config.yaml
norm_place: "pre"
qk_norm: false
init_std_down: 0.0
beta1: 0.95
grad_clip: 1.0
decay_shape: "linear"
Each number is 500 + 25 x the weight over its row's rms, rounded and kept within 0 to 999. Layers, rows and columns count from 0. Numbers have three digits each. The size before them is the row's rms in percent of the matrix's.

# layer 2 MLP up, 1024x128, rms 0.236, rows 0-213, columns 0-63
092:478431488555490506548512524484516486511459553466486506479525515511498537489489490505510511478487512518507506508478527520534474450454451502463524483482468496499521533491537499487515505486486528
104:504472496535465548502527495503519503487513491509539562439507479499483501485455531494507499503498499488527475506507512504494491505492515516461457510499520509479500497504521494466452475502452487
091:468507551514481513534529548499504478536457511480517511519517519547481517487520469494553483525516470497479536495550463480470508498480521494493491504511497509498484493537570543509520525527456515
105:582519452484500518483480501547505495501478524461493496519516497471518499514499517495488520428511485531504499544456531531504506513500496499456487542498469475520515519482507472512476482509526510
098:521554512508488454503526464470494488490467475481448526487490479500516527477487512514488523507444527461483468540484504523546485509521523512467490517536509490497521494489520507497467497482512567
096:486490521448506517436473489504502539510528504527520505542482483503514499521561479508487494527547541507502509518508508481545487466531478488463499474506502520492507472504551531511524538512499515
100:529495498458491500500487503481519523500492518489481498513515488518470541470515536522484466492486497516497486551557511492535503489456475490474499534497473478507497502495503494467553508475468495
080:498530495469516527444501493506475487456505487490499460518508508504514520542532528505491471559453510489471493495503491464541532508530511535456504525523539523506475466497515545482462509503477475
102:480497470513497517513441481528478488472518535500515412487478519508519535477459468526479508475526505504533497543509496547499500480483479457482473505518463517485455456525518490497535449546485528
100:492491501535543506448485508556503524467503510465452474513507513485528502488498514464515468490526552527507501509506499492509488476460520477542501542517465518522482513480475531505493521528483489
096:448499496494494483511496528517508519497479469536516496481438507470515497504502469529524487489432497482442501501489493495521517518538531535505485516508506484555505512492489436510463437518455511
093:528482507472516506470471511511492440465510537515547509520491511489510497572541503496524504497482533491511480550497533506536485524506496526478504533519525479484514498509515498497505538516479503
096:480498496497520465486502486492485520538501526502450477529502469511492505501463450485486521491519513495501514476500488451494503505517460508510517484514494489548510469505529460512488479551483504
112:496519516497491483524495475498518499529490526531491497486527527479472480520505544489529471505510494520470508504530452475523517507512462477503466463473471485480480522510471481464484526482501526
099:447484546512520508545498499524469485480463498534535494485546478476494475506499484492476520511506499548527478480505497486500487511502501489499489491527525489481462527499500503542491442488471495
083:466505475501498546490476555465453524475513508499455491549545526492525518497445474504512525471494529525518514500485519518494528493533535490487486489526481533527562506502524508532520534538515492
096:575502537526505522484480499508534456461515515526551504497502517494535467477502480476489495499479499527500523517524494545501475476514479508519563487460456501480504522468473497495517528507517493
111:512485499522494474460469492543518508477487524538531507494528504481480532469487507502477501482489515523569464477495532468515544488521459513494512460481506547488486514463526497520515474490511554
102:517507531530482496475492460547452512507498479476491482488505554521524506521498516443513486517448512502469503499484522517446482490486541460519466530486519445526523495493469544496530516495494503
117:471493484504493508471483531466547500494507506482510487493472495553522518513515445488526466499484482502504555501514485506457510470487549512509497500502473484470498459475493486506482503510457503
110:492477515512474532492539511510472442526500510478481495520442481539486527485516500505518515520529516506524459500548471483536542487496541545489491468513494478517508453491476495478462509479500488
110:519519543497456470533567484522469460496491494498556509490504480492512467525481495526541503523466466519478517501486463485490478511479444487507496484519507488519467496508477521518511559498491534
103:481487517481470540509515491492501454507493468506499453494505482469472452530498487465455507482462523540496506502506472527463521513497508448486479518523495522473481506507492518522524505463460500
100:527489448517518500513522487507496440482480513531515512496484481499500482481471530519544488541546544483481520506494500518473525546497475520514488484517531473505504504520514484517462481468502498
091:497502506491463491494511499505495527492490467532489484511479493515490495535462543536469498485473505493470479495468491471505505487494486489517483514514503493504480517472551433512483511519462457
108:487480519467528480456503500498522484503494463504541481527490494515490539501509500506500513478483486508497516476531509505497496493532515488497487464500519516484504487505475509448518499506449508
088:491497485515519510444488483493520504490484603502507515492498478478473513498477496501484523480506515520472517472532516525465471515491456474461483522485462486515538525510536515482480478511481508
098:493474487502456463481501492516510487510494491478486454534531460465501539539524484482540483521492499494557494512533506471516524479507527511472455493507522509503514475476485518532497455521476552
105:450466540530542511482529495469527473502488523512476471520496531480518532517527491489496519478499502496451534486484480495514532502491444539465501467497509497470476491506463479518559489506512508
108:531523485495506452512513471485485474555456525489483468498546525491539489542501522511492510495523513514495481498484517490468490495486503473446480514489497487541456492486487506529483503494467497
097:514473550493476510522494476474484480533534487493483473534504488525479524458515563492499483476517514546482494516543487490459489534490499491460483470469493523478487505487503479509480484501464513
106:521540478509474525498489469491517474524510498449453452494465504527521487506472511504533487490490533529487465505514488489513467515480487493493532507517476476499497474443517523507484484535504485
091:508485568508487485540452502492507446483539477517522516541438477525519491480485546493504492512492491481516516482479497449489545477513538430493484504490536514484464481494427501471454518484508529
094:437480555484512480509503476503512506468499498489479497507498512522480494519497509526483501478517483510529478547465490488483496490534497528552503536499519523503521501526510489497507461504488525
117:498439521521439459534514510520524492534501511448503496526476502470481466509516462519493501536505510490464456453493510516476509510500523508518505454485522486492486535503481454479475520465469464
107:512497531529530475475528513452559545482506487488502514505511540489494502492464495479480490509483505477483511486502531517499514488513466433516516489529509510486495435532501471531493435494423475
103:522479521559434488470482522503489507476541470485473495513477534528484501559468528507469502491545481507555483533504511484479478500426472509507526498506556500523490515494489501510514501531476496
101:515520526503466478460511468483474494501477506495523504508526491508523488491505500562487498484481512494523467530444465458488487470525525493508480477473543500469502524480508524474481486478513489
102:446493517485503496504505510455491488514459466525545544437500504451492488537505523466521497521530463537494519521495506550487478495528520493482474498529501463534475531495495512514492499467454533
099:512475527486512490501530504481483495528486501511506515477466501500542519458465485465541507512478503488533497499472498486513484484443515514510525564501470526547471476478471535528492470521509544
083:520498487566477509485510471505500470526546494472520505485529497506503488482501534491509493486511522506532521451497493493519464509532497534464443498495482498512523506483523456508532508503465468
107:492577497492480495516503478519468461490501463463520474490527444504488506519508524519519473468523516515501484520494469504498509501520489455553489526515511520496518478526496541517502499525500530
101:473509495517501515459508514451496445449479529490506454489467496492495500469468488528522544530525519484486476514513514488512514513507501442466458482471517498512493484454445501481519466524492475
093:502517487474516484482501528513490532464509479526500506516512498479559512533489494504511466473466504492541463522506483511492503470498496446510489514488512522511519522494503478528506448516467513
105:514485501504517570503524501507496456494513478475450507518495466484489456484499521482501508551515512470549532469501470514529539517509469552493500501522521478476486492480514471507514521506521518
098:491494506482479508477492526457471511492506517482474496504477487531540500519534447465470498498572523480490536555551490493468491506490520515503487490484501544528505525518478527522473516507488477
094:459500535479528501488517512499457451492451521511503482477509507522492500481492561487469513518497527495542513513497531532518489487490499428485506496546462475510525511523482522472503533562481468
113:515505533501475480498485523511489501464522491470528497542485505514514461477490494491501464491546514534535485490528489492499442477438507482509496579523503517499502485525512523515535488561481523
106:509483500498512450499510475470523512459431477467548527517503518482461506506501466493492518523483490493504494563487518485500438533521506510479472498493480523531492481508494489471520488477474529
109:527507490543482490471502524498503499498458499518475480570531469494488514518524528484499485495479490512486464492519494508494528522529509551504520478532497484495478488476493512538530484479489534
103:493541511529462482514514470515492470509464481543491504511481499512520471525524560491504522476472503467456491483465549529483478483499574490461487472517506539483532491492449525519495548495479522
104:504493494531455503475496475489504487530512507476480479476468506465490455473530509501513517503514491497536528504561530509485460484498553535506507534491464466480509533495502494529489463487486508
093:492499486468470551517493494541465522494488509513512477496483494543495510521527511494514473524479490531508538530585477431505487481499542550507480537515504517536532473455483454514518444485485476
101:511527533499525463506489470500524500492483488480511519518512521503467474510489470532494531527494528490479513461444487486514539528460494518521496519522496491522568431427468537512534474537485501
102:506538507486495509504518491535516513531533531482465459508544465514524486520517508527490495510515470505521478525499497488540521503520549466555485505502453505555475469521507468497453488544495481
103:498473528518456500506482450483473527547474504507495488492520506486457466543511491474480549514485480537489484484507486470478453484519501505458507505495470506503526487469482495488516508525474489
100:498517537484534481479484505522525514516475510484508538457527440531507499483469505436480481520532497527488523453501508535524479543494501476511485512492482528510451460504472542495521463499511558
102:487494527486539511461482469512516489490489480476501470505486520512481455479490487510504497503442526529534504530482496515460474502478494525494476487474495498506507496447459502500547502518455558
096:509574503483479502496531513459514472496517486483540504488509497507490484512506464459495536496510501486529504512501548487499542525479486477506500540495507467524512529511528497531467433514527529
088:515487503490505478530523532537494524505529504531494521494513532465504483480512468487531439488471521565478509504470515523508482540495544530506468545495456474454565460486507492555487493519522523
098:507544472464486533505482506533521538495541489511521534511531487468467480466504545534490476467467508514532507506497475469499524491504471521517501473464467481533478512479459486535467483494458451
094:455516493506551515486493531518487517475514478504525491524495510519505520475451525554521475473563495447496504516455490544500483508504491492527521456538500496539493514504507507529506525527461509
105:494486507465483522545500458482476503418521499514508516502506492510478468485502521528518505534462492522472543460460508473521520484499513499511508465492515465466535466492498518478521466501529514
091:507467491526514509480441494500520506503510493480522451478477497514503501498513497491485513493490474527533461468490531486486497484548501478545484538506545520531501485475462514537480420507492500
106:503526515475520494516464479513499494473516511454498531458521539453526535480497534452490500518551481495483502495538536527500493500537521504471481493471471466533500483491495471515453516498529523
115:508551471516505530510507493504517488502509494552492539503532464484453495521475490497536474454522509540493515504513440533464499508508506463516456497506492501548496504491476538468495491492474513
111:490509504457492516473523498467467514502459463475508470494525497521499519533488515492458528500500485497534517536507474502529483499511460502430510518522540502485502477477505492502475465539504502
100:523513554458498503502460464510489469503545476516515515475532513501497514476503532486480511500545467508500566490472500453464512473514486537472534538499502470499493463509522503495505504529515517
092:497524569504500506512505467481494464492492492492470522493516503474498477500493466521501504501480527488483486518595539522519463497493482515511526475529513501538474576515496452515461522490456520
108:506523534520497459475488516519508468514499507500473512507475484556491454495524491492544533485493470467501510461568531512493480517512524492523474518513477516522505463500470496489530491511444495
102:505502516505498530526471482508477485521529510517499439524463536487487483485521474508511545489505524526469470476495509504472547488489503489494488545483460483503487481444512453493515476565466446
098:483507500463482474515522515510522492468490537468527494520459555512501479553500467478573491463501528516500529504501504525474500521464502475501517488542497501437527461514553475483507499518473498
092:493534508485511461446529457500489484507481490520477461474512571561546479521500527461507526473472456478492514494510490527484469481522523467511459522518473482489521469517467460526492465490503470
109:450509516435467532500475541526530490467480500493531499494486511512511499520485471447511485464466517483546489559518516521526539451481502521498487511486519537513427492517496466459465488493501484
102:487549466512479533498498465471472529493453527504477511513518543477546519505464446474498486503557508477499495508524502527487495493511521504480521450523505509538533453461478498520483516480520485
110:531463542496524494486515481515486512499531558504560507507487477468492512504547496503528506484492505503505509500491482521504553493498489495440488506489529527468504484501524480519509502479484485
093:499509525463521448498498468480507477461480511497529500548453558498466522491494479492522491488491552437482519463478510527506491521552502479486493505501517485495520503504498515520511514508524500
107:509528509510506561487470516487512493495517487514490475501484487470483482505527490510517500493498505526487493511508519530541496522514464498545509511482511484463516536553522510486482528489491499
109:503503484496496481467525489499472479493472454504491498489513512498514486502479518457518492503465455485531535497456521521482536513522507449459528506494527541540512550485476486473483503534506525
105:478514462444495492491519490508473502525515493503522503493504517512507565476491518515517474492499534504566518511530477485515508486490498478501487507532513502462485490505471439506514473487481456
110:448486506461438503499514537484549499480486500481503503538504488483505505502452537517521491536467505495508504509510492492523483516487464505462526480509518507501544473515473505500512487491491505
095:516517496473471515473549508495476480539491513464519524472525520498525549527453526511491514483559469512507543488489466525540519503543530489488501486495521493538480513478472543528499515539530541
095:527497471488519482513469490483479464466506473497456471478473480501518499525459496493496508513474498515461502491479466475498446459537507469483493500486420473525490476531524461493481466510538486
113:489522510474482502495487462479500486506495514508529505525484483477474442546471502498523468489475518520546520497490452525511479522463515514540497514500495523526523436551444461508510487532484522
100:456491489510535502490474492555462491484528516490477490488503522461495500474482460524482522462516548508511516451512544509541515515495523447513469508502479516533497480536510522517523474549491517
109:483464497518536498492493509480510476484504525499529515501490520522506573551517519513515485445490502481498505529501486516509487510501483477451469520490477477443499498504457542494517528521496471
098:463504494508487535519498473506499481514531541546491514528493471526458527486503465531513473495474515514480517562530479515500527501505540488528534484530485429526518524482511525506513542493496460
096:481512515504485507469529484515478505492462502480512523510546485484533494479506494489491492503516487541481541508476486514478496535552511510495505478454496441485472467473497526515517456523530479
099:456523466469521504517483465515479518436469534476509520474486506485542516514529509494485480511511467525506504527518478517501532494526480507523485497511482525487466485499504498505539476480471556
089:512495492523504499537491503501512500515508479464494470526517479483488522516524487475506472490514472513504465447487463476508512501492497496452533459499503538536475479490497538485495494533482483
110:499494500536477515493508478470524496542504510526516481510483468474494485472529523482486452503459491515506538483511491482472494514490468512485526470506461554466499533477539495537485512459515534
118:511505532511452494489553533507526502511500546519517504511488500491485500507537511475501550469519534519532520454507514464491534472544495525468444494516486508504478527552459477492504528487483512
100:473507542502471503505507500497495489462480520503488533532473472551476470490503505555489470486496549480483495479524509524502504455514494546515459512510521520496478471495488567524500524464487477
112:469474484533491494502540531499477466506519490509479464446463463533508460498464473455553486517505519489517539498527482483523468509490543503510458489508482490471519493526454505526487486483479532
108:527470541547464467473495507479518483570474476494507486514492477432476463503517507487538524485501573528509509456511502488548513519527495521524496452457506481524455497544496520515496476495499495
094:537510516496481474534487486492532477520516514512512515515513528534493494501551457518462487504538497523486527495463525503501495498485507522534529509519517490470551473500509543567514478481452528
089:491452456450462514484511514493482510462515447443529486556521509507510522526513515490497498445497519540522496478519500499540511521489449522481447490497531456483527482526489484516518507491460474
097:478488472506468520480498509502549503534479528506469479530466550489532518524537488524541463487515505491463517519501517467506465476438483476504561479492494491474507505485467469546498490509553483
101:486538495482529510524469463495497479506482518498489492486454436513494455492467488487534456498495489526507533486516469468497453499468461516497517523520538515476507525503467520455480511557502493
101:454516493505516519482533503499460526542474487515475523474485496511481531525461536502492502537488515530470502498447510521507498502496511479508467479556467521481476492493515478536482474523458474
102:524480489485491500481524453485482478490552499468493520474497509520560510483493514517535488506466559489522480488576531517463520526496535537500484485508516532486484520513489492537474464489486531
100:500473502458481508494485490487510530521541468508524468499503488500485501433549532464486521515532504534513471441542522500547474477501504506496524477473524535523476521465530500491520456494480564
099:562540511514480546472506511529470527502468530484485531489477484519558498506499467473516490513487412510510531522501493472520499525483516483458512462499479501461506465505521517468506476544532498
105:522457512505505532524493513532494492564527486490476504528510510503495457488513521504489492485504494499492506535500507500484507477522481541487504499476500498492481497519460519537439515509489520
093:473489568466497524492493504468502488483546511479528513470476456515509523504521521511464497526496478512460512505502439477464516516435527487520509503503558508508513533501436489525485470487498500
095:533545481498478533545486477551515494485548536492513463455517496514497511478510493496508502492496501505510569512502509525480515504500519539506553510460502467453491489513525527527448512518502504
101:551525517554486544501556554498480466499509520540458520479491502479529490470475466510528516490519482474566509483495531562490512491527500507507522494462498497527485503539533523495475514489519511
097:511510544492493549489499499536506496456497471528493483500478493501507549511496479489485482493487478490467505503481457478501515513502484510496480497457525523503479538486495482502477524486533486
110:535489507457520498482526495540503473476480512503472503516508472475494498498523540485525463497480472518483478493501520539494492557503454490465499500499476526425491521554502503487490524491467493
097:509525545468534479515541454468515507509470487471465469499523482508476507484524509510510461502508488494513507475491517460486524478501532504500449485531514501525440497515482474459536475498470528
091:518475496473494531501454502525507508513487494532544510485490525432503529501517511497482514509479490543487575517483487503485519466534520498418519478466494486480496481522542499523506493525538489
102:500474533488428466498544500503461520496463488471506514516508532492484498483423505491460525527510491478470475524499471482491489513473514493487525489505485541515447450495516522550487502506518477
096:432508502543477518497521517460514495449477517543490493493480502510488499516514556477491465519472505522478499519531475532497476529512499517469517497490498544526489440521486475493488460494426511
111:482511504518516495478497497520503505465478463502445550465470482480498499498539518490494511492530499535497508460493511545477500518475554471464505501518479481527469541472519514490498523472502499
118:507521489524438501531518534459511475548514496523528495471502459468511509482488494506540506472480531495532433524514489470443495491521479477492478515467477510495490515565490479481472494484469537
089:446498471469551551497519475479488506570468492500482459488500503509500532509514524530489506457517492538526475505507536512524528485466504486483554494538475492537491526538471475477518488507492465
098:518487491506492498458485464563500451520526461531485535501536504492479477520477528525495490523468518508484503444486526501494519467532509466503461493460515479513514495542491487497491489492456491
104:494502563511466465524522544500510501501501488496512517520541503476515473501502499484512436547476508493494517511438452494514511494488495489535438470486536484502524480443463512520508495545487486
089:547542503461490533480513467516480498525487507488510504547503482501498487503498531574509478468524508511485487508504557487572501513496468470466499518508492497483522536528482484501535549545505458
094:543514488483499471477470496511493505483511534478506524463502533459451496503505457491517485487489504520496497464487483477504489506490491490477506480500505500508525504470491585490565507522496558
097:540569501511488490465494520516545500494496521495472490516516511490484514485544464524462469482502516443472517539490527506498505460487501538525475462502484493516478496505480487491513462485478479
121:492503489481522485472487473492521502504502509506546516514519503475511480491473518525484500452504518459515542514461507479506519537457477474478504509518492495577421496503502506476518517467479535
095:525514523488476445534496507522488496484534485505500507528525508507497473480518499476510516483507524516483517488537496461524486470489472540487516549494503504509515496521479478518528495492451509
090:474455493503480497512521531525503513480455521491520449525550502505520496509454528457493467458517490522514493513519518547458507478476471495533512488469465485501488476540511506510492524504476482
085:516483491508485493504452534458490474527454521505540525514505462482505530507510509498494490470465501487550501557491477526502467477502460470504463499488504517531491567489496451525501518510495492
091:494518538529450477492489510500510519473512499507510468482482482495508481480462528454479539507489477509492531496435509493496479511451486431479502509528466496537498504495525456520506543501465534
110:476557508488485473495519527485514491549501465488469501528481454461497515499497501518505435479501487478534534493522507534520515512485492526485485512490475535518487536534497473535518514460543521
103:493513524513486460549532484499504471469449475465504509520491483489511517522486502526521511525512456483516461509474477519473492528525542487525492484540542532520448511475541473505482499492482453
106:476497535489489488500434507506495498491477511531524516463487489508500485517482492522489477469500485504484544528524495511477491505483481490478489474486525476522495472469516519509456501514494577
100:513467535509505526487510527505554475526460526501536500528506496438530496536503549528501516494512492480510515473445481475533497500475483507425516501508521496501500500475487484519508504480527535
107:524465528513472534517461463547477473477514489509519509510434510505474469518528486478465518496479513489508475515453518506501475517507515493515482541483501488474499528507493542525512484469528485
099:516522493486491496504491478515512476540524485482516523490496449498476502478485551498518518474486479516537490532499523498457509503463537543498504520518520539555499491466521492487518546493498516
111:482503555563491479519516470477517444530463461503522462482498479470466503508481501583465499502499502492487498495486524461499472481499508479495515467560522488511482544460453536517490524522484542
097:479522519484495502512495486450479469471472504493513470531488528539517471510469484503498503474564516513546520487519537529513515465487524527482512523514513503555506433531470514469523506526482520
105:492479487582487494474507476476517523535481498516538555524518474457441512500493500495527470477445470514522459489523504483515514487505484519571542513492524507511511516492468476529479481513512518
106:502561512535472531516511466475481551515466473511499503522475485490452510509518515492496470571473504499506499525504506548538528479541488513481551536491499530532510537502555535488489527518516518
089:525513465479500536540537524489470483495460513476513524517489515461499471441532504463474481487468555508509495475483501486498552531530478490519505509486522478498484521542531485507509501501514493
109:525515502519506503461517478470496490527504534505528518520494485494500541545478514513489518520448492504519492482477502448508532486517479550486473521510465479511484488529520506485476519512466474
089:514528504490514526540507454523465501511476505501556539505489503496497490484464542513494543500569439495463490488527489522514526542501541495522513478522467457502481489493449471474489499497514489
101:515481548469485535466486508501493453515497518542484469538533476547516458495537504487507477489552487494506546520497547439464467482453484493504510447491502528499533519485542451502517492468503478
091:444510507440489508494487490478489489491526486528501459487485521515526517540516499525476517462475506541526535470546485492516483530506505475549448517496499486514489470501467526511503457497520487
109:505533522517469461495471505517464558475508496480530513479462538479522494483529494513519531497476488509495493514503476450475451540511487490497479514427491499484496477450485498506495510543512478
093:505510501479503504508481486503529479475514466494450522494505470482480553491506543505488506520502462485464540519473500524489503483480525520488508485517486523508468493514513489566487535496479550
095:508515484534467548503490510475519475583496469463493513515481492472469484524501511489509568500496512488525467492459485493531453489475520492479505526519487517525510515457505524514476485515511503
100:524559507492520521512535507538496510506478491451490519541434505521506501514460444444531518486507532506495516503524475535462520496502485477512476506543506492478494451491537518517506486500477479
090:500478492519508546464514491498477520495469524444530453497480513522520503462516523484512488487542546492479544466449532505455506499511452497546542499517527501508506481550513504477509474488498476
092:515473486465487491520554444544523492459486512529541481501514495486508491475450490494516536494469491476539486475516509503495500462536490526521483476451502517503478518500525463491469508481515545
109:511522500498480485553520509505487521498502490500528533504505495486483494483502517485503469493430485513496525553520539503514479461545491519534465519486533485522492516512494484504521500481484521
096:518521496484464565463529484501451510489492495525492494512504519504466502518488498488550515468497512510458542494437528487504510476478498496484503494500485557484460502494513533489485511513476522
097:523490511495477493510520510484498494503527522496498521522449528507516501496468458458536522488513481485502507498561531509496538517489510485519510486518449524519439509527537497489508479523536550
100:497500511499473500540488457510456481476472476453498496543534479500529468532556495505472545520490499471491501541495546495534500486484530489480566480497487494491534499518509515514503472505481448
088:492555473487459417531485475473489468491520520489517511485531543517500509514522493502525475477460474511489514521480513487509465520506536460463500484462504504490479477545495447482518526504507475
101:544508512500509509467490511509519497481527523475504527514523447505541498490465499478519558468493501522520524457468494526489545451489512518569495454463532470509491465512490481485510482464504537
101:534468491523503510494479466507489484449512497461520478469493491501510485486534485461510530476482449466506542462550519499492486451494489490466495470516469525465487495447487487515492513465505480
082:496502514489561473481470531483505546494470500493545491476498506508533518501530515516455518505529499448520547500516485483528530471527481514500493441533502512528519466503495524554527503497471486
091:513530492468478574491526453514504454504533536551530478488531501493483471502531529559536467503486508468490503479447528496479500460554505436480487514486523554483500489495504508531500540503479493
089:533504511425538538485464504470490468477509527500500513501517506482496489486526535497468574529516426528540515495498537531493499493497502486525484477515493518473451527502501460563492476501512548
097:514510502457518518505494479517446512482503507508506524495530510484524444476519525516508529457495474537467537499515498495494527499474515501442496518484512463512460459507447510495466486518532493
095:492480482494480487489507482521491507487495480489505475498519501522484503481534511481541483470504534493523491500550467524551528522517487493488489503537495532557511523511496480482539504493474540
096:572466524505514503559469491446525480516488540508506509490510469545455488562533460516506527542492476482497507491511491521479513486487461476491511482508531484495457505508503537532506516503480503
093:430497505495534501539476492502477474534491484506478510537521499507517499500510471486559496481464528515505508454485513512497522475526546537455500458554537532552510508493515551518496510481467514
096:502468481473511522504487474557527506513549521486474483533521528551550520531530462505479456497487494482492511534493514554504525503444544484506492511500513513474527522486463490522490499467473509
094:458468541533485490506498529500510507503487549507498513532487511511507494467516442475496503559434510525472513488504498499492508476510504560506510493501534498474526516490476469518473483523488469
100:509498502498494529534497508503514471522469573524551455570466496530495444530525516475480513477465492507554498504519481522504588526499487502511507502507526495442517507507499512515512521535506502
094:542518493487506516498539508476445459514479490501508497504516497480490505500511514505516506455579521500500516520510512515496532512512515486525513520487508447504488536503504486554528544520503488
118:519450498548501494466518535492534511516468528519503506463498478516489491509513503479464467488508523496491474462506474493554516508475456493477495454517494564503500497503476458493489511494510524
098:492529528545484449501518511452514526505494477508515525487505490445490527494546519523500524478541482489476511486464454511458490516483488519501497482477452531528474510516518468510511478535455495
092:467476497542467466518514482521480547529478525520462483467526490497500499508515504488525454501499534513502499531524498454504487433511515509493531499519489519528506497538476478458519496530463473
090:496528511513526478436457450541527456494532537489496507491483520483529487450477501484501499485511497513522517474538487495481503519474531563522452487519484520497498516484487516490433453525524516
099:506477497508492493529466434507489555492490505519512531532495511501517506496474497492514503494463505485454498490507463463494550513473493539529528487488497502488478491421517525492450478483515499
092:489514502518496493494502526442512550499454504492484484524476474525537484496481483518434491474507518504498499475482459528477511485508518514457504509512502528517505478479455554517469533523480521
104:485519526511510455535517498472492494528463480502445531495550508483481430465468496504532506495483513495504512498487476513477523452505513535501526501526547484503502498505520546527491490540470459
092:508517482469505489472511525529520503454542572498535521516453522548530491486524476506549522474501477532494462489507547496510530486489509467515483476521501517489515501492512500438511489489506538
100:510521504474489515504531472517464500507488507508499479501472510524504521484488490472491439496490484520530523537499481489506482523515495507469505501550500527564515511512535476520529496494508490
090:434479512491510509529495536474520525469501462521513505505513489495519543468512477485519506536483500548469503531487474494554530491520496514517539447508484476495456488469494546525489510523498527
099:501487568475521528503524489472471512451507527458520519492495502482514495541533495515496523505525526503509506486511520519486523537563507525527470495517537547498473488511492544512498493511496520
103:529469517502499474518496488493506520474491532530542477523488494487472538507501557528507437453481485553504493506516465478480492502485485480483479478509496534484447548505508488512497454521505513
095:517502468539496484461487501506511489507503531487470514514501491529528486524492499457519549488503481455494506433469477499518482493488459493466517469536510505448527497474562507440470541522497480
099:468476483475495505476536453483461496490497492539512482495498512502514483523522481506523536494502551521505461493524449529506501510543456518474465476451521509463503507489520500498489541461479515
088:479518513487511506473493493509477484486503537506501512514498511473478489527517521462504496475462549497499559531506511472470485472496518484405474502496519496480471459487502497501484511548493497
086:516515517499506471464497458462503458493499494473488510499472567490511510520494447540505484489516513499478466479539478512500512510502464497466537518515524490483479481472519500490520512456506493
098:446484511524530499513494484489507517532515546506510559477511528495536520496498499502508544487515503459528538494508519486463499485455517525493523491503521472482507500443549490543501496502447519
087:498504494519478518519519461514440455511463469539506471492524493441490441509498497480514533497485499523495533486496497500508497490507502486470517532498506477533507504507496529538475505482526519
103:449502496524469495502461519483529477487501505537504466483510522484538512518534496539491556481543494530494507519480476504474511480475516486507519502524486506512489543474477521494544495511437493
096:446494531491482509496480477527532505532546545508495491512464523509530493495501479526543514443469493551540530443516480502525503526445521472496501535502492570509476446470516489504538477490513521
091:494501511523534496516477536508507512450497521504500500491458530476522491484475512472492483503493519491495493533523524480479515474527477484558537497519475472444481513509471490512467489502491529
107:431501525440493430509470489490502511456448433486507532477482517515477517513489506478449486502467483544470496493475470541495475470555521542531454459514473526480514493481487527506524485522472481
107:504565524514493499467499460475469454501482483512479524525506504484533505504563484506532488515494466480484502457520478540506484501508479492498506468471533509503528519529515486488526542520485460
102:576462517599509530487514519497500513498497525476497458500476486464503518463479515513504524489552513524525502443542528438487500502475475504477509494516492507494457463498508470503518494509497480
106:459498535493510523458482496482523513505453457518502486515498490529545509492452487531465488496497499497542499521499489505590484495513546447525471461509494460489517504511522487467474479539503513
093:520467460494519510486512472538517517474531504487500541504551511514464513456495469500499490459471499501474498511546516530490471500534480471463504514522494474484513480529522465505520457506444510
100:509480517517520500442501514522478505526514522463490502527453459502497493554511497534486504443504490497481509555504424514468476548491489505473491491504513476507507499526462483502537476516473524
109:540493482470522503480460521493485456551488521515533508517465455488442489506525504508488508515489532481465502484499482501525480491487480439466514508528511495537464518515504501520461461484494550
097:501480483519462474525532531542530487519513503481552523468477539514492493470510517529504503464524479480475498492569505528463507445547503479537497498452468519504525520496524505500490495503463514
112:494486529460496492505523510509496467496555561479513479504507464504486514500469476470459490505460502477515505483491523522509509451478497516490474510532515482512533471498491514487459531495497508
099:469487491505494511474521486491510560486503475503516503493496494520545488541511501475477499527500480462467504528498507509530463517508502517506514487521478477509495445492500501485501538469470497
108:504479503499506502439534551464553492484457453508499522499495487484523547507492480502487469500489468474496494537482543515496509540498460477482468507558488464474475532489500486537496500528494484
105:533518491472471500524513468492450500496522517442493469527511471517502471483466559511539465490502510506494465462527486440518524475497529459493484511523556484512467488502551478493522493498483496
093:482489531501475471507507502529489530515476446502496525501456455489513505493495517479471479485520512523485494452527498495517492491466548465504495518538463518504486486505514542513465481469497528
096:481526476485512491499493532443497454516531487482494495542507499525504548520497511535492506473577484469522461551502498493487474504505507465469454512542450495504494513454479505528489496474525492
107:486445519529450517509531512466489461502501472493554474477467488458466543517454518494497530490520497481497470451513502497502482469533484497467489498495519518493479495524507499483443495474489509
108:477500528500504527477484480540504520497500523519475470513454497505502527496478535516539533490519502503500569482517487475526517516484497446450486471552489506550473463516508473519506499474493534
110:509522507500560524464551498527500440503494501496451477503493498490465493460454482501493496530534506496515517509487521459546490467496474508505485516517470475502497510479523466489484492501483451
101:491452507492534480488482486488505509504507502502499501514531498440532493539501512515479509499519511514484485460517491498519528503529463478493512474519556454541480494501457474470490496520506476
108:494469510469486504462488468484467530497508466485499507492489499476492499469531498500452488484496451513476507502496442496518484474502514528514429507516489495493461508493503531506484499498487486
095:496457483471530481487517508479509487497531500511518519489518516467550496461505490507508494454482498541477520495501505505506515491497544471481535480451482519500516503555440508527455489475484458
108:504530476460524511486474550524517498497483535522482492508495474515496503501535463477488508461548458524480529475471463498503540517507513499497502502521504501521472480473483478514512493516510547
088:522520500467485493477558545512512511480513468475469518518490442504462487523508478500515468478528481495528532514522458455518507518482494428489531533472514492475519544502509510482517531500496532
101:517462534527516506492525509471512510509489509503474497477472503525486477529495464565480509481515535518514539497477500544515475468502453507494501464517513542462480471478508482503529501558474443
095:510503520513465470466518518484493496484494470542429518494491574512497503521510507507513499486487482500490451497498554540501484494491527519510482458505501477534497482475510524535502505510485503
103:499517517433509530492533503536459511523512465491488470524510449472484477500502505487512482453501488495489479503549486471500474523497525473498455524522507498505475520529485518514451493494494499
097:440484520532517526498502486493531501548469526502501532520502454474497447516472522473508528487497464505487466459472514517485525500510502519529488502514488485446486512524516459509447464535502548
102:495487487476470516493498496492517495469563555538455485516482501520528504504458495496478452487493482546505505516533501490515531466485510472512492488542508492508497504506536498522523482481509506
093:471479503489474539526510516499523476530514520478518539491480511479428432473485522479519454519503505504480511493471522502521512474503514512501486508445502475514495519480519449512541501477493487